config.yaml
norm: "layernorm"
norm_eps: 1e-05
rope_fraction: 1.0
qk_norm: false
attn_scale: 0.177
init: "trunc"
init_std_up: 0.0544
init_std_down: 0.0
lr: 0.0102
grad_clip: 1.0
decay_shape: "linear"
doc_mask: false
dataset: "wikipedia_en"
Each number is 500 + 40 x the weight over its row's rms, rounded and kept within 0 to 999. Layers, rows and columns count from 0. Numbers have three digits each. The size before them is the row's rms in percent of the matrix's.

# layer 5 MLP down (transposed), 192x64, rms 0.133, rows 176-191, columns 0-63
105:485550550431537524530545491439396473575536475454484492560476533486485488479535512538487500530503459512498460441508454449507494608541442514521500539512470537525558496513479534448418501503534448
094:434541490488485545532478487508521569475494429443474485457419467572494493540552530483498427498480521581537454513567529472512553483506454452472506567544509519467443538443467530522460545553497529
087:534494577523508516585480425467446556487472525494525409488556503499509442558452525459519405479522501522471512487576539491543463448487471512503478483483528522502466514457490504615452512486470501
079:468482527454591475531465535568452486437535512537493415514524461401511520553476548433535549497519584509491513521500523428459487503530553448538450534460462488450526514456510515537506492511526492
106:494532420510481501500462490489595470522506507454521412491563490488419501489483485517505531445469544447497465495542542464564452494512523469556483529555499541444581536484583491573536463490495469
099:425510565463492447498489509471522534503539542510478576567473486473501548518497532479481484505459532536506484503551510523376464523522462502540512549497427493404477497529534544437501562522421526
089:527459456486498527504483456530554521468580534466501474520511485442471509487617490445550471496554543465554518500519498522526557467523508444534569473496462547512490468394481415466477547480533478
115:568478468484483443544451514503535502501486447588554551403446444568506571548507480520471519511475483475515468533542477529513511455464474518435501530482530556506486492470502566449411555497492524
101:512601449499466504490540592548493472489430447506463464523565526514480443531486480503562419457493484476516513553524496545557458493515547435502541471439495478439538491462533535481525429494501533
103:580511470526444472451594506576542536532504525517463528441508431513493494586531428539465476457500519468480530411488451500523487453495469483532470508502607563457498475503492486520509490481516512
098:478541440562432500484527525528550521479494510519472443444527532457544472537431422551543441526440442555518447518475541491483548529523476489466515540499504559473519516508460562447559530444478553
109:454479507537538458529463493457489507538494506614458504462467482430492585521432494499606487501512504512484421481576514452446509522471494485505517550413498544541467537509520501466526548512464522
101:520490484455481503570507590472481526484466559483496491502475454520446553529532594416546485440455493504493463524540541486508563526463446481512464603544486490494437466511453497439484549525507526
120:552459546523566486476470502482521535455526542400499444493459476552484535583612491565469511502516523464482527460521525449485553490485483474523495506467474506449513402460480467532458499565519525
079:464427491471470466486532478508536537573481518446553525546487487495527459431547475525503553519486545475484436486457469532525469551489471579587464485546539480467468406590510488537520448494495500
112:503573507476464544501490485482464499466502439535484490523560479506462537493477502540538473518445457513561378527472519437487537533478444443438514525496444484498532548543475604527490531513584505
# layer 5 MLP gate, 192x64, rms 0.433, rows 177-191, columns 0-63
116:528456454522504543542502527436579485496521485563566544492478535473396462465525403532479514493491533478571530532550488429502467520501535482472554549432498537463488533469443475473484484555502522
090:462473485417453557485577548534509437487521555525465592467481474520578419512532497490491523473490436523500451469500471539547529494550492490500455465542513497496517392472546539447494516526523503
095:528545527492413521498495551524554477472546489480381492483510447502513477401475462545475485550553518513588511558514517526480474509470497500448546556511544491482498443499501531545526452505415477
104:541504396495460447556518486448538540504514496525448509556481462580519414533452472494505403539499447505524477527496516498533576501485491547484500492492580528478520489505476552459419535523513460
088:478510554458545512384476493450589530406532500452495503551500527474570498539481557478524488519478534482495454432492441493484469461583497521478482487504561449501524513487551512548477519552516453
075:516490491460487525552501507520545479512601571432508459449512481544487502558493493491549480542548447466503510497486446495463543503475476529547518491393532534530481456488435571399533511501456459
107:489590512499471500486552471461497494508477546462452513509508526495497498525430475505447540484542530544491479524536598493475467445491571562508489568471470476433510463465443513613502431535446487
114:486540492517541500494480631416469441550480477495482539447487463480476510516516530537473463537554466575459505470551411449523530565544526484529477444494482534493526472425496521459496512506498556
096:530578506502494463476492534479501479469478492509507477449493452520488559529514471557460503562508464478511504462445474497486628486469514552473550512530499549340550472440494533524506514489519515
097:496496492493477478519536505602464531506484529472520462471442490595473507515449398519415455490493445508528475503479554416493518524541468512510582554491520587502538472527566471471489495484492504
106:510566468521430547509505532514528485484439534464500491448442507575445507423553486574476427547521547444506554478568519517514491502531498547445475436483519434498503492540519450446551506525476537
110:495498464460445470501530564475536482446469531458540494466538497558533513487464543534467533499571445459440549486540498524501485563526453574458571483447509540510521400419479556472522506503469533
126:487521514500452510542455466489470526458541543491539539587449491456534425547500435506513475528481513565504518456614543471521528443491536541502521502550413463491524490436524485429492487493451536
090:583544506531514499449554446519535529506572482573464535450489447461529560527528532501515512484491522486517547509407508475545486430562435432545522483503494524520517484480452425441494473526455460
112:450522507518433522546503494469462491486494536473544556435445495482537481560458507497529457412544438502541463550522486485512517602546512511463480474458447554516533509428523521512523549548408514
# layer 5 MLP up, 192x64, rms 0.432, rows 177-191, columns 0-63
107:502495454411498492505437479495563500509557514469365508512541507488533516525477572561512503484513522469480468524579439589527461499487517479494443489474516534517465470530483427518537563517463473
091:494531475471516603467506470501507421551470482474497551449482526555567483510567531492521574486480479471494525471491460483532499505471487491474528451553489435508555451562495558368528473503514482
084:550540472514440462493443513518535403586438507463457549439465495536467521454496461571536495510530516517535494536469555472542542509469479518464527467486575566480470449514492449575542523485476493
099:516476509404506516479494461506494532496529524486429509536489536489558445487561497547514548454511478518565434473485437546525567433511512510537490529562469512521523416516473560522426511508471405
098:522510495482438541510474437513526547505462467527504454474415465573469543519556407499488502499429473462489470500410520525481613557504527475522475561477516569535515460503476503496514486517536543
082:485552494547427557493505492523409480523507558454515476481480493503523507490444525497425480533521426544495467568523497495444434586495510521497468476457480490491492530561511544615563515475460505
112:519508481509466475458437506538543497539532509535499523445485478496523478551515540498543481453483427541429473560480493518595476439454510530518452531488597554494538458456535557426509521417501486
106:479510476558487507513434475439434528502415518518497517484498473457431532410540498462524536483561566600550533409531530521541487496495426465510521511534529547470460505500456503489469545509507521
092:573490536493447518470491502523406494586484554485464452494491523523553525536436527530452425476519507515503511531439402454527508554492578594467509480507475534469520483508556488528500466480464492
102:603492509476519447503530518462536508483566440519530539502450487508482484390586476502439471516466479461516530427507494497575507506455511483472497528524446552522450535484545515485450535465583520
092:553521514528465501473508510557532462508512476446459420490578573484386549430556539531502531491446527492467496501515418496557561534441493530497493482515489563496472508522452541471489511441523478
108:504487465478532504534465502446485529498498564443503510598568558452509475521489609510480495525453520580521521486450499451455490513476445464529436529463567501518488461464493557540407504525504507
136:495542524436454505550512494557488501413539461497493556546474646490423463496583503565519509484495492481483501457549486541450547492516462481517476482481528531534502460525522444507467486432477505
092:502530518471496535479458441453463465459459460487448397487537561530498452549531529548569475491446468494531516520602516499524425516515528494443546546491481557520504509549558552463481502459471542
111:591487502492523500521449487495514497468508526523468542475517526485528479463519481451459516484544505514561498440520543524546499336428485579506503547491504487489477414483516448533561502520461541